Each number is 200 + 40 x the weight over its row's rms, rounded and kept within 0 to 999. Layers, rows and columns count from 0. The size before them is the row's rms in percent of the matrix's.

# gate: layer 3 MLP gate, 1728x640, rms 0.0845, rows 311-345, columns 64-127
# up: layer 3 MLP up, 1728x640, rms 0.0866, rows 311-345, columns 64-127
# down: layer 3 MLP down (transposed), 1728x640, rms 0.0497, rows 311-345, columns 64-127
gate311,104,175,237,131,250,186,194,115,156,246,275,220,153,267,173,99,235,186,233,221,271,181,208,236,182,125,180,135,244,195,267,244,157,187,176,154,213,171,116,170,132,157,206,220,186,251,153,142,193,167,214,186,236,267,162,164,183,151,195,203,229,244,219,162,213
up311,109,216,182,257,217,162,225,302,268,163,208,221,179,190,201,170,197,196,179,141,109,187,176,175,221,235,174,252,143,207,219,220,178,256,206,287,241,225,217,145,253,156,222,248,221,208,246,205,168,141,147,224,128,194,192,217,138,184,218,213,217,189,227,200,96
down311,108,186,130,221,203,129,203,226,242,248,245,187,231,197,237,239,191,231,161,244,87,186,236,167,178,256,193,277,176,241,165,164,216,169,218,222,193,199,218,156,182,176,179,112,243,235,222,213,119,148,171,152,163,127,253,237,171,243,180,238,180,168,230,244,80
gate312,104,276,229,170,125,256,227,161,172,95,174,251,243,220,212,191,211,130,210,196,183,171,204,256,150,279,184,147,139,193,133,269,198,168,213,216,282,202,223,214,179,259,234,109,240,204,186,268,204,182,238,184,243,261,98,194,246,203,189,159,158,234,167,307,170
up312,096,273,190,250,136,139,201,236,178,163,233,241,179,241,161,276,237,193,157,206,186,141,222,195,256,241,256,200,151,206,107,153,239,197,173,255,229,142,157,242,200,248,264,189,258,123,218,245,235,156,230,135,225,277,214,168,172,295,201,190,247,167,235,235,166
down312,101,227,235,131,114,255,114,169,187,224,185,206,199,156,222,191,173,200,242,132,180,215,256,208,205,258,207,221,168,216,172,192,254,154,223,252,170,159,167,186,295,154,210,207,222,281,172,215,170,162,133,215,209,206,171,174,146,195,233,199,98,221,170,108,268
gate313,093,203,203,132,113,217,196,139,158,189,254,214,238,122,232,212,191,201,204,203,213,273,166,234,251,185,193,178,212,193,193,227,228,171,197,139,166,254,251,189,227,154,162,199,204,216,168,210,251,201,223,175,236,224,229,205,217,282,197,193,201,178,205,183,159
up313,095,225,183,157,183,265,177,204,220,239,261,230,205,196,134,259,183,243,152,226,191,276,175,213,206,163,185,191,171,162,200,226,207,233,170,206,190,187,137,216,107,163,181,217,107,172,226,179,240,167,158,177,168,161,181,155,170,200,234,220,159,226,207,211,213
down313,098,210,164,232,185,251,191,220,212,174,249,242,136,141,210,226,213,203,217,144,254,186,103,228,250,242,152,117,271,189,193,172,228,157,255,246,219,225,214,233,155,202,168,276,236,251,198,210,140,197,117,211,160,153,207,238,238,197,250,148,193,186,122,210,199
gate314,100,192,232,286,130,241,217,183,234,171,169,221,164,163,177,177,217,144,159,248,245,146,146,197,166,161,197,192,187,245,277,181,160,241,143,158,238,157,238,194,218,353,220,199,204,263,155,169,152,171,225,147,244,165,247,153,225,232,174,245,216,200,224,205,191
up314,100,233,309,228,158,173,202,169,198,295,220,209,202,89,213,170,146,263,252,262,163,206,194,150,238,218,181,183,197,195,189,221,209,229,173,173,158,150,186,233,273,248,190,198,185,226,278,223,215,185,236,191,240,177,250,170,253,221,264,197,201,238,242,140,182
down314,099,216,149,167,219,198,229,177,183,207,236,209,176,207,242,253,159,154,215,322,144,227,200,228,173,134,243,156,154,220,236,214,213,201,243,202,157,209,164,136,195,223,138,297,248,193,177,150,157,242,259,230,195,228,157,190,214,242,107,229,248,175,213,204,197
gate315,086,215,178,160,142,240,143,199,231,220,178,169,187,180,142,212,207,200,232,198,229,162,187,178,240,153,251,129,165,196,260,174,215,169,239,185,184,137,254,146,216,204,130,201,275,253,181,212,208,204,232,160,159,187,275,130,293,140,193,206,151,239,123,218,143
up315,091,200,155,131,169,234,198,219,130,269,202,180,150,219,259,184,189,221,188,141,196,159,264,207,176,189,204,171,150,150,183,180,230,269,195,257,127,245,149,203,275,221,198,174,214,233,124,153,255,182,114,217,245,219,137,226,201,230,174,257,208,218,154,185,197
down315,090,192,206,244,159,241,284,159,269,209,161,255,212,117,253,188,265,243,189,138,274,186,233,214,202,164,155,199,181,175,288,165,173,218,143,216,228,279,205,144,203,203,165,198,259,278,212,210,234,138,185,253,170,235,165,205,156,270,278,166,190,225,238,175,150
gate316,102,163,260,196,162,233,156,181,118,246,130,204,243,206,218,260,151,170,129,173,208,215,229,197,197,177,234,242,218,164,179,204,240,181,194,240,171,194,307,195,173,255,177,178,188,156,132,192,178,235,113,187,177,159,208,186,243,231,254,227,331,268,231,218,272
up316,101,219,232,183,193,225,228,162,250,207,198,187,114,187,182,176,219,222,218,216,243,182,243,186,207,126,226,166,268,215,193,235,130,180,147,234,231,203,197,214,195,184,260,258,121,252,189,202,218,210,173,136,202,269,180,220,212,216,233,197,160,177,183,209,203
down316,102,219,92,257,153,155,226,152,218,131,211,236,187,245,270,197,221,260,243,241,125,192,265,223,223,146,225,198,212,141,215,196,252,184,202,264,201,217,254,165,228,100,195,174,204,166,330,239,194,221,170,211,193,204,192,227,215,159,177,212,150,153,234,156,176
gate317,099,211,187,221,182,251,241,146,151,234,204,182,193,246,190,225,215,159,160,203,240,159,179,208,185,295,275,226,147,124,182,247,181,241,203,225,229,197,191,211,173,127,200,176,124,161,243,213,213,221,185,149,223,125,146,182,228,231,181,202,164,174,196,172,239
up317,096,204,118,216,181,198,142,164,237,263,151,274,223,138,160,165,250,185,142,180,204,255,201,209,160,162,202,162,167,181,227,208,205,186,204,211,142,153,189,214,180,174,200,233,201,177,170,133,199,283,102,243,221,142,205,244,187,200,186,200,177,231,268,152,170
down317,097,226,209,115,188,166,170,241,120,239,225,216,212,222,155,198,186,219,185,131,214,287,152,182,181,273,212,211,193,203,197,185,148,176,186,185,211,199,145,189,211,208,235,130,264,249,107,201,125,202,203,174,193,191,194,197,235,191,247,179,175,246,175,112,185
gate318,100,231,240,139,184,235,180,205,215,247,144,241,219,110,249,200,181,187,174,192,201,167,132,254,214,206,176,197,177,162,200,201,224,207,141,223,166,188,101,257,227,248,162,140,257,208,228,166,259,189,228,154,171,209,161,204,189,205,200,198,209,145,171,133,167
up318,103,201,155,258,191,200,161,210,186,209,181,209,198,214,174,225,219,129,141,139,134,167,122,270,196,190,166,158,197,208,169,224,220,198,222,263,222,175,175,242,224,172,158,180,206,236,207,238,142,125,209,180,142,113,178,138,178,151,237,189,165,160,190,243,295
down318,103,240,120,181,156,250,228,181,247,179,276,184,146,199,227,207,202,154,201,252,260,177,152,101,195,211,225,194,232,186,205,211,215,206,212,225,224,248,206,154,181,175,186,195,244,280,185,207,215,213,254,246,238,134,199,175,191,239,233,126,212,198,208,247,206
gate319,101,211,220,144,133,173,117,269,185,245,206,241,260,164,259,233,172,255,200,202,137,156,183,199,242,145,217,198,207,196,222,231,224,224,184,202,214,190,157,214,127,177,214,261,268,263,241,309,177,161,238,234,79,173,127,225,205,192,230,162,207,146,215,202,155
up319,103,192,208,132,216,220,190,199,177,152,148,262,118,202,187,236,194,188,176,226,252,183,181,226,226,234,137,225,218,257,213,213,239,198,222,184,91,186,211,214,199,264,220,198,226,268,164,194,210,237,204,235,271,190,190,181,181,201,277,161,271,219,233,190,193
down319,103,142,194,224,198,175,212,177,191,243,165,230,216,237,251,275,220,198,189,225,190,149,124,221,177,193,231,237,174,218,187,196,193,143,142,266,222,156,170,173,155,273,258,242,200,191,199,143,264,177,252,201,190,99,260,138,193,221,174,241,165,200,127,115,169
gate320,098,127,200,115,297,211,118,230,195,214,188,311,188,151,213,239,200,246,224,195,209,235,145,152,150,176,172,225,203,217,262,163,181,211,246,144,141,203,171,150,198,216,237,153,217,165,257,253,220,176,232,224,154,245,172,231,155,180,217,203,237,226,208,162,230
up320,097,174,240,222,199,119,206,164,165,207,234,204,144,174,227,99,178,199,234,207,269,236,136,144,178,202,127,215,241,148,191,208,186,209,202,114,233,184,203,166,199,201,191,221,127,183,186,167,174,275,184,299,118,252,180,147,161,235,236,149,219,242,175,149,219
down320,095,181,250,178,225,166,234,207,157,207,211,187,183,138,194,171,141,182,218,218,197,145,146,212,294,198,220,207,185,216,170,217,195,217,258,234,175,161,228,217,222,229,199,148,260,188,158,197,243,226,150,190,239,265,136,225,274,188,155,170,207,192,177,257,209
gate321,100,227,190,209,149,189,209,191,309,168,195,199,107,222,202,146,244,157,183,170,214,169,204,129,246,227,184,207,245,179,241,244,253,184,192,148,171,186,210,188,189,199,195,248,193,254,167,185,252,199,227,182,187,197,214,221,187,242,179,260,185,186,185,183,149
up321,102,261,362,236,130,204,267,189,190,180,116,234,122,209,173,140,293,228,179,230,210,127,181,226,237,208,178,220,222,181,177,180,245,184,153,235,158,220,171,263,216,163,207,256,197,159,160,251,217,148,229,161,235,164,246,180,171,239,176,217,125,200,235,203,180
down321,103,254,144,164,237,215,265,237,187,174,234,209,210,204,189,250,229,189,234,188,186,251,209,163,305,232,225,248,156,136,213,215,234,268,216,174,244,197,206,140,185,241,246,217,222,184,137,315,170,182,146,176,177,199,180,226,191,207,153,250,192,203,160,204,260
gate322,102,263,206,211,283,326,177,184,201,203,255,226,177,258,189,220,99,192,158,190,194,198,177,150,241,212,183,245,203,186,248,172,226,266,190,208,216,164,187,253,174,135,262,151,196,256,264,122,147,212,235,192,143,220,220,111,178,280,239,228,119,203,195,234,192
up322,100,222,180,196,193,233,214,253,107,203,198,270,169,119,252,197,213,251,223,217,228,166,197,136,200,194,266,167,172,208,222,230,182,156,187,115,161,198,180,141,239,181,181,135,228,217,145,207,160,153,167,215,211,188,250,139,169,114,185,231,260,205,149,169,179
down322,104,203,223,159,167,180,277,167,259,170,234,242,199,141,199,228,225,202,211,153,150,251,245,208,236,132,240,149,115,229,261,168,251,176,185,287,199,184,187,213,199,247,233,215,195,248,143,196,173,209,209,178,188,219,204,195,218,253,246,209,219,233,248,199,242
gate323,100,208,220,158,215,138,194,146,164,231,229,137,169,162,169,197,201,205,228,84,214,234,203,192,203,231,216,170,200,152,200,168,196,162,179,181,241,119,206,191,205,202,201,146,285,197,242,227,276,204,166,244,167,256,153,188,190,205,261,224,167,141,263,270,211
up323,101,209,202,186,215,230,257,177,168,266,237,244,171,199,175,134,214,235,166,202,271,178,175,234,188,214,233,203,166,134,212,203,175,164,211,262,136,113,202,267,246,152,208,228,214,185,201,233,258,110,233,243,225,91,167,221,246,200,193,184,189,184,164,268,167
down323,102,176,181,127,222,237,155,176,204,230,191,191,135,212,180,246,120,168,144,251,182,165,172,188,192,215,178,167,200,196,220,152,242,226,186,145,206,197,205,84,178,154,167,189,231,207,189,268,199,219,144,173,160,231,192,194,215,170,171,218,237,253,228,190,219
gate324,102,195,164,206,190,220,133,192,225,155,175,226,229,222,126,160,156,201,233,213,237,278,217,232,202,199,173,195,265,236,202,122,188,192,252,155,240,178,140,243,173,244,216,162,196,174,249,170,238,239,185,250,206,101,157,237,180,193,192,224,220,232,267,197,240
up324,099,210,190,203,149,219,189,250,223,138,216,181,174,178,206,199,328,163,169,215,163,204,196,138,239,169,231,138,238,213,156,227,243,217,177,191,206,178,200,189,310,232,273,217,182,217,207,168,234,188,202,169,190,224,225,225,179,173,184,214,239,129,200,224,218
down324,098,232,254,279,220,208,211,258,189,183,225,243,199,114,147,214,212,197,223,209,219,166,222,190,176,252,168,254,238,180,237,207,237,193,163,188,298,238,165,247,188,154,159,271,157,197,141,212,172,197,253,202,142,136,170,225,165,311,159,151,133,212,153,200,190
gate325,098,196,145,239,115,232,268,264,170,221,182,224,210,188,141,214,219,196,149,146,116,210,209,182,248,250,223,228,232,191,150,203,197,219,231,106,226,167,220,140,229,153,164,181,217,163,221,169,143,150,142,166,261,159,253,120,183,227,225,240,141,181,208,157,196
up325,100,203,196,199,158,153,222,270,242,173,223,151,147,179,209,209,133,185,204,190,206,176,245,194,168,158,220,230,225,312,226,184,244,119,247,152,225,211,168,177,207,192,251,243,194,241,152,216,197,158,249,227,186,216,153,156,171,197,149,230,148,163,198,238,98
down325,100,145,185,218,230,233,195,211,201,212,267,233,157,208,238,207,139,217,196,216,177,269,166,195,179,252,174,232,211,201,207,197,214,214,202,254,212,139,265,167,307,160,235,203,230,188,224,135,255,219,187,238,234,164,242,202,151,167,158,152,212,173,176,192,219
gate326,107,242,235,226,160,211,159,239,200,184,209,176,186,225,181,205,238,197,265,257,173,281,186,195,162,266,183,196,251,216,232,246,235,221,232,194,144,106,263,205,262,269,132,129,252,189,191,210,217,181,205,200,233,203,193,154,226,224,248,210,295,221,193,205,177
up326,101,216,212,209,170,259,230,206,156,225,190,238,192,139,204,234,232,240,243,227,248,229,210,216,198,241,229,297,254,155,212,198,203,171,135,184,188,189,271,209,181,251,205,133,175,174,173,266,205,184,97,242,235,173,200,170,207,197,238,160,215,172,204,201,261
down326,101,141,237,163,228,202,193,172,228,213,247,251,124,262,265,198,200,168,193,207,216,153,211,218,204,251,238,193,198,267,184,183,290,262,173,195,270,210,234,203,270,200,139,187,197,216,172,220,174,142,196,264,250,201,203,133,210,187,168,243,146,260,175,247,203
gate327,106,141,148,196,215,290,139,197,194,219,138,210,185,204,148,194,204,152,218,200,228,225,231,283,227,177,184,172,213,155,176,306,131,198,212,184,262,186,168,188,267,198,155,211,223,201,258,221,235,245,176,166,248,189,173,207,214,228,134,180,178,188,210,190,215
up327,112,139,162,164,211,231,218,214,224,197,234,257,225,137,198,278,203,261,221,207,231,235,116,258,239,228,184,106,247,200,180,192,163,186,120,158,180,214,277,217,211,195,148,232,204,190,248,199,221,193,169,272,216,123,158,244,168,165,186,285,169,210,172,223,115
down327,104,160,257,178,239,227,244,195,191,106,119,219,180,173,161,231,256,256,171,208,244,227,189,224,261,158,208,162,185,207,223,252,233,222,172,186,153,231,269,227,189,215,176,183,232,173,161,212,181,269,171,231,233,208,122,172,190,174,130,245,251,231,206,133,224
gate328,100,144,161,148,195,239,220,139,263,171,239,73,156,210,244,222,249,170,186,196,233,209,167,208,261,198,153,237,225,192,266,174,156,214,216,220,153,197,198,256,188,216,239,160,205,154,281,245,185,154,211,247,197,108,249,205,188,240,166,196,223,161,205,237,192
up328,100,227,188,162,260,201,255,142,154,126,171,212,256,233,223,226,213,298,141,190,160,301,188,158,212,187,215,170,280,178,181,186,221,244,118,229,229,200,208,162,163,225,195,160,125,167,244,207,190,239,168,176,208,134,238,155,191,232,190,238,258,215,85,176,210
down328,099,204,252,172,184,176,243,221,193,198,213,221,192,217,243,221,220,199,171,198,197,206,233,275,209,238,231,142,138,154,200,184,173,207,179,175,172,194,195,167,163,185,228,176,140,230,169,206,181,187,291,261,196,184,216,195,248,240,141,232,166,219,159,242,89
gate329,100,212,211,217,132,120,189,169,255,212,229,161,200,174,201,179,137,166,213,176,256,182,243,233,164,188,117,158,182,179,162,132,168,224,188,187,181,209,130,284,159,201,171,207,89,171,218,147,196,161,250,201,208,179,172,191,149,243,228,165,216,219,121,271,210
up329,097,173,162,243,266,180,232,196,238,193,177,157,157,279,230,106,209,262,146,177,208,237,161,171,248,186,213,261,233,192,139,222,214,215,200,186,152,172,213,260,194,237,184,188,228,205,258,208,223,127,205,225,225,201,195,204,188,126,164,173,181,212,278,140,213
down329,100,162,204,183,227,169,215,163,237,130,211,178,198,258,234,216,183,231,142,226,183,176,239,171,240,237,276,275,252,181,162,268,246,197,136,222,208,148,204,143,157,229,191,158,248,193,167,206,206,211,240,195,234,280,236,198,244,138,141,204,145,114,280,224,171
gate330,106,216,304,210,168,224,177,174,106,146,228,183,208,132,228,192,189,273,182,243,165,207,165,170,153,131,242,256,210,243,192,186,249,218,219,263,242,155,175,157,242,233,250,203,151,277,165,182,259,160,191,260,195,178,177,177,202,205,224,201,214,182,239,254,178
up330,102,255,175,176,151,184,190,186,189,268,184,207,153,164,152,233,167,293,179,205,264,201,169,144,148,178,205,251,200,212,177,126,229,220,173,177,195,260,221,160,204,259,220,176,138,239,211,165,228,141,136,223,242,160,196,228,126,231,272,241,192,247,223,218,120
down330,104,214,154,164,157,190,136,213,239,147,160,260,198,231,118,186,230,179,205,173,207,244,203,143,190,142,171,159,139,176,132,174,178,257,232,258,242,190,221,265,172,183,202,149,216,193,276,211,150,158,191,235,156,229,207,167,231,163,259,291,172,199,184,165,194
gate331,100,267,170,183,181,217,271,232,220,143,209,128,127,193,149,277,159,147,188,153,227,204,258,220,234,215,176,226,160,141,187,153,189,99,237,181,188,192,223,153,236,189,264,176,281,194,195,72,271,164,188,170,220,186,179,184,209,171,200,243,196,147,154,134,189
up331,099,183,203,174,210,249,194,229,163,235,123,164,221,155,203,182,236,204,249,220,199,220,178,205,117,183,180,177,182,276,230,181,265,173,85,160,203,189,257,126,146,178,267,167,172,224,226,253,213,186,167,194,187,218,270,235,175,203,168,144,176,178,120,147,194
down331,100,166,212,200,191,168,264,167,181,179,274,195,204,252,200,258,225,223,183,215,164,171,256,194,175,190,225,159,196,152,186,194,168,260,188,214,197,205,225,152,252,257,160,192,247,239,190,238,211,235,276,213,158,209,203,184,231,126,248,221,257,203,169,139,192
gate332,103,248,252,231,225,214,253,169,116,194,244,185,270,237,169,272,176,246,188,200,235,193,220,224,195,235,199,194,211,189,234,207,189,246,149,144,153,274,202,210,214,170,225,193,173,181,116,184,115,178,186,117,154,240,185,196,265,227,160,133,198,131,215,192,221
up332,103,145,286,121,192,227,178,127,267,205,228,172,178,257,190,232,223,233,172,197,172,148,206,184,201,222,187,165,183,162,253,184,271,278,148,231,221,213,145,176,191,193,148,196,133,190,260,180,205,152,199,85,146,198,163,236,232,211,205,203,181,156,220,207,285
down332,104,163,240,160,186,232,234,161,177,243,266,303,201,160,169,167,175,210,259,167,221,248,225,136,266,180,152,165,251,193,275,138,201,163,157,155,241,252,225,163,214,130,172,192,170,210,240,120,184,211,185,227,211,205,168,207,244,228,203,219,182,198,203,104,243
gate333,102,172,279,187,207,198,238,115,242,189,232,173,237,230,244,201,193,201,215,213,208,200,204,164,204,229,191,236,277,255,189,149,167,151,194,199,184,198,261,258,177,213,249,196,206,181,179,221,160,173,243,203,233,187,241,172,266,201,161,195,270,148,218,203,214
up333,102,192,259,148,220,198,186,160,223,149,217,265,222,214,226,188,244,157,199,112,179,232,200,185,193,223,191,185,161,309,244,156,224,141,156,170,137,229,188,239,173,198,158,194,113,227,163,169,143,170,239,179,261,200,205,100,169,139,189,204,139,205,271,170,178
down333,101,157,189,214,199,193,240,181,249,242,204,162,132,218,134,229,192,167,194,230,232,163,136,196,194,136,243,194,153,196,179,257,176,215,145,239,174,196,158,236,175,235,225,173,218,274,181,166,254,194,208,197,198,239,158,273,164,234,257,155,138,246,100,198,160
gate334,102,142,158,161,215,155,183,212,222,212,259,202,278,233,165,187,149,220,262,121,160,224,186,234,175,190,146,177,277,164,256,114,187,260,121,182,201,169,200,234,227,181,248,162,210,184,173,208,180,180,208,234,209,197,153,224,288,205,211,235,162,237,212,187,179
up334,098,179,273,222,193,241,244,137,148,197,176,100,176,182,263,312,156,231,127,223,214,274,185,197,201,109,201,247,219,178,217,221,204,184,208,200,189,238,104,91,208,145,220,154,299,185,228,219,260,166,278,154,223,225,150,199,261,190,218,277,176,207,205,226,164
down334,100,255,146,158,233,162,198,192,205,181,197,259,285,177,211,241,234,198,250,220,163,181,229,158,175,234,160,183,174,180,281,209,213,203,199,121,106,215,218,189,179,181,177,277,178,185,202,251,154,184,177,191,197,221,116,215,252,189,231,130,122,204,227,280,187
gate335,100,236,293,205,229,195,185,167,155,213,235,180,166,148,244,242,262,218,188,173,207,205,244,222,134,267,200,127,165,197,190,312,161,255,179,198,176,216,277,232,211,164,197,147,243,135,263,112,178,183,118,210,184,203,208,78,217,252,177,191,222,206,171,204,204
up335,097,179,143,197,221,180,261,178,222,215,195,222,189,176,233,257,240,207,263,264,205,182,201,163,172,154,139,225,264,165,106,212,136,199,214,226,177,214,181,179,239,210,276,218,171,172,147,131,202,189,205,219,139,287,229,140,243,185,225,192,182,108,168,188,194
down335,099,136,156,219,232,192,201,230,215,245,153,246,197,210,124,232,223,152,217,213,279,231,172,247,248,167,167,221,194,262,267,133,136,229,179,213,169,187,181,154,190,205,191,280,145,275,208,204,160,189,235,219,218,180,208,242,198,218,210,213,200,226,259,212,151
gate336,094,219,226,223,175,116,214,215,177,212,177,182,169,250,260,182,316,185,144,190,147,189,134,224,283,185,226,186,214,185,226,168,125,186,170,235,186,177,177,203,248,279,214,268,218,238,283,186,169,202,178,159,204,207,197,151,120,205,160,277,217,172,173,225,220
up336,101,191,187,192,165,242,240,156,230,250,233,188,268,211,239,225,182,105,155,127,135,240,220,227,214,258,147,229,263,198,219,189,223,204,251,242,207,228,183,249,231,144,216,228,191,201,291,168,176,190,142,259,246,186,201,195,219,251,219,181,157,203,199,185,222
down336,103,231,215,240,162,190,165,178,193,179,205,161,194,174,150,221,137,161,217,218,220,276,285,191,214,240,171,124,223,161,143,228,160,203,179,202,232,186,208,131,315,181,192,138,204,206,128,181,184,181,198,301,218,193,200,195,217,161,196,196,160,183,208,218,206
gate337,095,146,246,139,150,187,184,210,159,136,214,199,248,300,261,230,225,172,212,215,174,187,159,223,185,183,292,187,224,138,174,208,152,208,132,203,184,267,207,148,220,188,173,162,250,254,246,253,186,186,168,213,176,127,151,265,138,147,191,174,205,175,210,281,179
up337,094,176,257,243,154,253,210,254,147,223,175,201,179,116,250,288,227,185,201,230,217,227,201,207,304,234,283,264,233,256,185,196,161,153,230,247,207,261,253,259,210,192,209,115,195,246,129,212,205,215,266,190,146,212,153,148,187,233,225,224,233,242,270,189,168
down337,100,199,179,146,268,183,228,186,218,155,78,196,172,94,204,231,277,159,188,224,238,184,220,205,341,174,242,194,237,164,101,179,206,211,138,191,189,220,210,229,256,185,197,186,201,175,163,153,231,113,233,191,187,212,150,113,175,242,271,213,153,190,205,146,248
gate338,093,196,303,195,125,174,207,131,159,177,233,135,240,158,211,193,205,223,183,132,194,191,197,218,257,217,257,187,200,167,221,249,239,193,141,143,155,153,229,203,204,247,173,217,184,191,204,153,196,185,201,154,231,171,136,178,174,149,187,167,201,221,244,229,172
up338,098,188,295,258,198,304,248,142,179,167,199,205,181,223,217,177,209,247,216,232,178,229,186,289,206,190,211,213,171,298,189,225,210,182,221,192,188,245,196,165,179,203,192,225,177,214,270,155,243,287,261,242,177,122,167,198,218,229,172,150,164,247,235,205,172
down338,098,267,235,196,216,200,137,127,160,247,170,220,224,250,200,187,197,225,173,219,218,152,239,192,199,214,211,168,179,194,204,207,238,252,188,194,148,166,215,228,179,185,307,205,122,210,312,191,268,154,134,234,268,113,108,175,228,199,213,213,175,187,250,223,194
gate339,095,244,221,216,179,202,225,112,150,261,192,267,202,226,243,215,173,123,181,125,161,186,265,144,244,140,208,215,159,96,238,275,187,185,252,163,247,178,159,255,166,135,198,187,203,170,151,183,252,169,159,218,195,219,181,197,218,200,232,205,196,305,228,227,182
up339,094,168,191,146,232,207,177,193,212,234,266,177,255,262,211,266,191,239,166,167,197,244,285,208,253,224,144,219,194,271,135,204,182,214,228,260,202,220,193,237,237,219,231,138,155,218,285,217,186,159,221,209,154,154,222,230,206,188,249,170,243,203,180,174,202
down339,098,152,215,192,205,185,213,226,190,138,199,231,208,288,203,188,204,220,237,199,176,245,193,188,174,194,227,202,198,143,211,186,163,227,187,219,276,175,217,164,162,137,131,196,249,190,224,270,221,231,254,147,224,240,220,210,185,276,197,222,225,210,161,241,214
gate340,090,226,163,182,215,262,196,174,166,191,209,224,187,156,121,199,208,227,124,151,185,164,205,182,143,80,207,188,164,108,169,210,159,205,211,207,123,250,251,154,262,248,265,222,199,230,189,170,186,246,178,93,216,225,197,194,272,201,205,177,159,188,133,189,103
up340,089,189,130,189,227,247,121,115,227,200,164,183,197,207,189,160,174,150,222,177,197,215,227,137,170,181,223,162,236,160,199,210,207,174,181,141,193,176,140,165,153,173,229,200,261,182,155,217,208,221,209,193,266,192,208,214,128,195,285,210,178,179,232,161,184
down340,094,150,173,188,141,187,159,184,213,196,162,210,178,181,172,173,210,161,215,237,239,177,262,216,213,186,244,189,259,202,219,206,180,228,234,217,126,185,268,209,246,261,187,238,240,257,97,125,231,252,186,242,231,177,171,147,187,206,215,188,159,217,220,249,211
gate341,102,248,267,205,213,235,151,238,208,211,242,265,141,243,237,189,218,254,174,275,237,165,189,211,240,234,215,172,311,205,219,250,172,243,208,183,243,169,198,218,217,268,154,215,208,180,298,129,267,187,207,135,232,200,211,198,260,223,224,148,179,244,192,208,266
up341,102,157,147,257,132,133,188,288,206,199,235,139,139,180,245,190,195,259,123,158,208,179,179,88,157,184,94,195,255,222,127,236,176,228,155,196,223,133,158,189,258,133,337,196,242,250,216,216,225,146,241,112,144,214,186,245,241,154,206,120,151,234,161,138,166
down341,103,198,160,248,119,168,210,174,208,193,215,158,154,244,209,161,195,220,107,253,247,188,292,198,191,238,190,224,235,257,179,259,287,233,213,137,189,158,214,123,154,196,190,247,169,201,170,185,223,194,192,104,187,114,189,114,159,163,215,150,230,274,253,214,196
gate342,102,188,184,163,161,138,255,216,196,180,195,204,191,192,185,201,158,167,209,147,196,178,169,212,214,228,185,185,213,230,153,180,218,239,131,270,181,195,217,228,206,221,179,155,238,187,174,185,105,82,246,250,188,251,202,230,219,246,219,177,198,263,166,286,264
up342,099,136,266,136,264,184,155,155,233,100,216,139,199,279,210,219,191,200,150,204,198,231,269,200,160,145,227,263,248,171,218,183,154,203,183,190,162,196,213,215,203,201,175,155,231,237,194,131,268,179,217,222,150,217,230,211,152,191,170,186,211,227,204,201,166
down342,096,198,201,131,191,256,160,196,233,194,150,179,128,197,245,231,255,225,180,248,157,196,212,181,170,189,203,268,108,121,258,194,233,226,172,161,265,203,189,132,213,170,223,160,163,186,277,190,285,195,194,188,186,212,216,184,149,176,157,136,242,215,194,207,254
gate343,108,161,220,206,213,277,193,231,207,162,208,181,182,212,193,221,195,143,213,198,243,245,266,188,206,230,228,206,186,177,240,170,232,96,229,190,91,206,171,192,182,238,225,247,174,141,184,209,171,237,240,173,123,228,213,272,250,214,268,291,243,182,167,255,154
up343,103,207,210,211,129,213,160,167,207,242,194,153,169,205,176,140,196,200,175,217,110,211,220,196,181,177,181,246,260,190,223,179,239,177,220,142,277,231,168,290,153,169,217,196,227,201,167,260,250,179,153,216,186,190,177,240,161,106,222,238,202,214,172,190,229
down343,103,177,214,167,187,163,226,201,212,229,225,205,124,250,191,179,157,236,248,155,116,208,171,222,170,137,214,199,226,224,216,201,183,240,231,195,248,172,262,158,226,153,199,180,153,167,231,194,219,247,224,200,195,152,155,187,221,212,158,215,165,154,167,182,247
gate344,101,195,270,259,230,107,201,187,153,165,184,230,243,226,191,224,147,196,191,229,181,178,222,193,177,158,205,184,239,218,188,201,173,229,201,165,210,134,119,209,218,160,222,203,159,147,237,246,129,243,166,177,222,222,191,185,222,216,208,206,132,226,208,217,162
up344,101,198,261,194,250,139,182,164,206,148,252,162,139,166,206,232,189,300,193,206,172,188,221,148,160,143,210,183,210,203,169,194,254,201,163,223,189,241,208,245,187,225,190,221,208,231,156,227,200,195,199,200,217,271,188,186,203,149,125,246,187,227,246,147,156
down344,102,182,274,88,217,246,218,263,162,119,202,156,191,166,293,214,143,230,206,201,174,159,190,193,231,289,170,174,195,196,158,194,74,165,118,221,267,202,241,106,172,167,212,214,154,155,225,189,204,248,172,244,259,110,196,236,155,259,184,240,145,207,192,258,260
gate345,096,226,289,234,210,218,268,125,193,172,144,145,146,96,160,230,244,187,225,194,240,191,138,157,205,159,209,138,210,194,206,165,134,264,212,159,148,178,284,166,208,199,186,191,195,163,135,189,225,193,174,131,210,197,206,236,160,231,219,171,212,267,158,180,189
up345,099,209,222,212,105,248,137,245,203,236,122,214,221,221,231,227,201,205,180,176,224,139,145,204,192,179,257,179,226,198,158,223,200,160,154,147,251,206,245,237,220,228,192,194,155,225,202,252,184,274,215,213,230,171,259,204,210,217,199,179,186,181,239,223,197
down345,095,221,222,215,188,156,181,146,152,209,137,235,197,217,155,282,226,190,225,246,269,214,231,155,229,188,189,219,222,168,189,256,132,191,204,190,126,179,193,142,126,203,169,195,216,264,259,211,228,230,202,185,193,153,228,210,200,204,218,169,289,133,229,164,193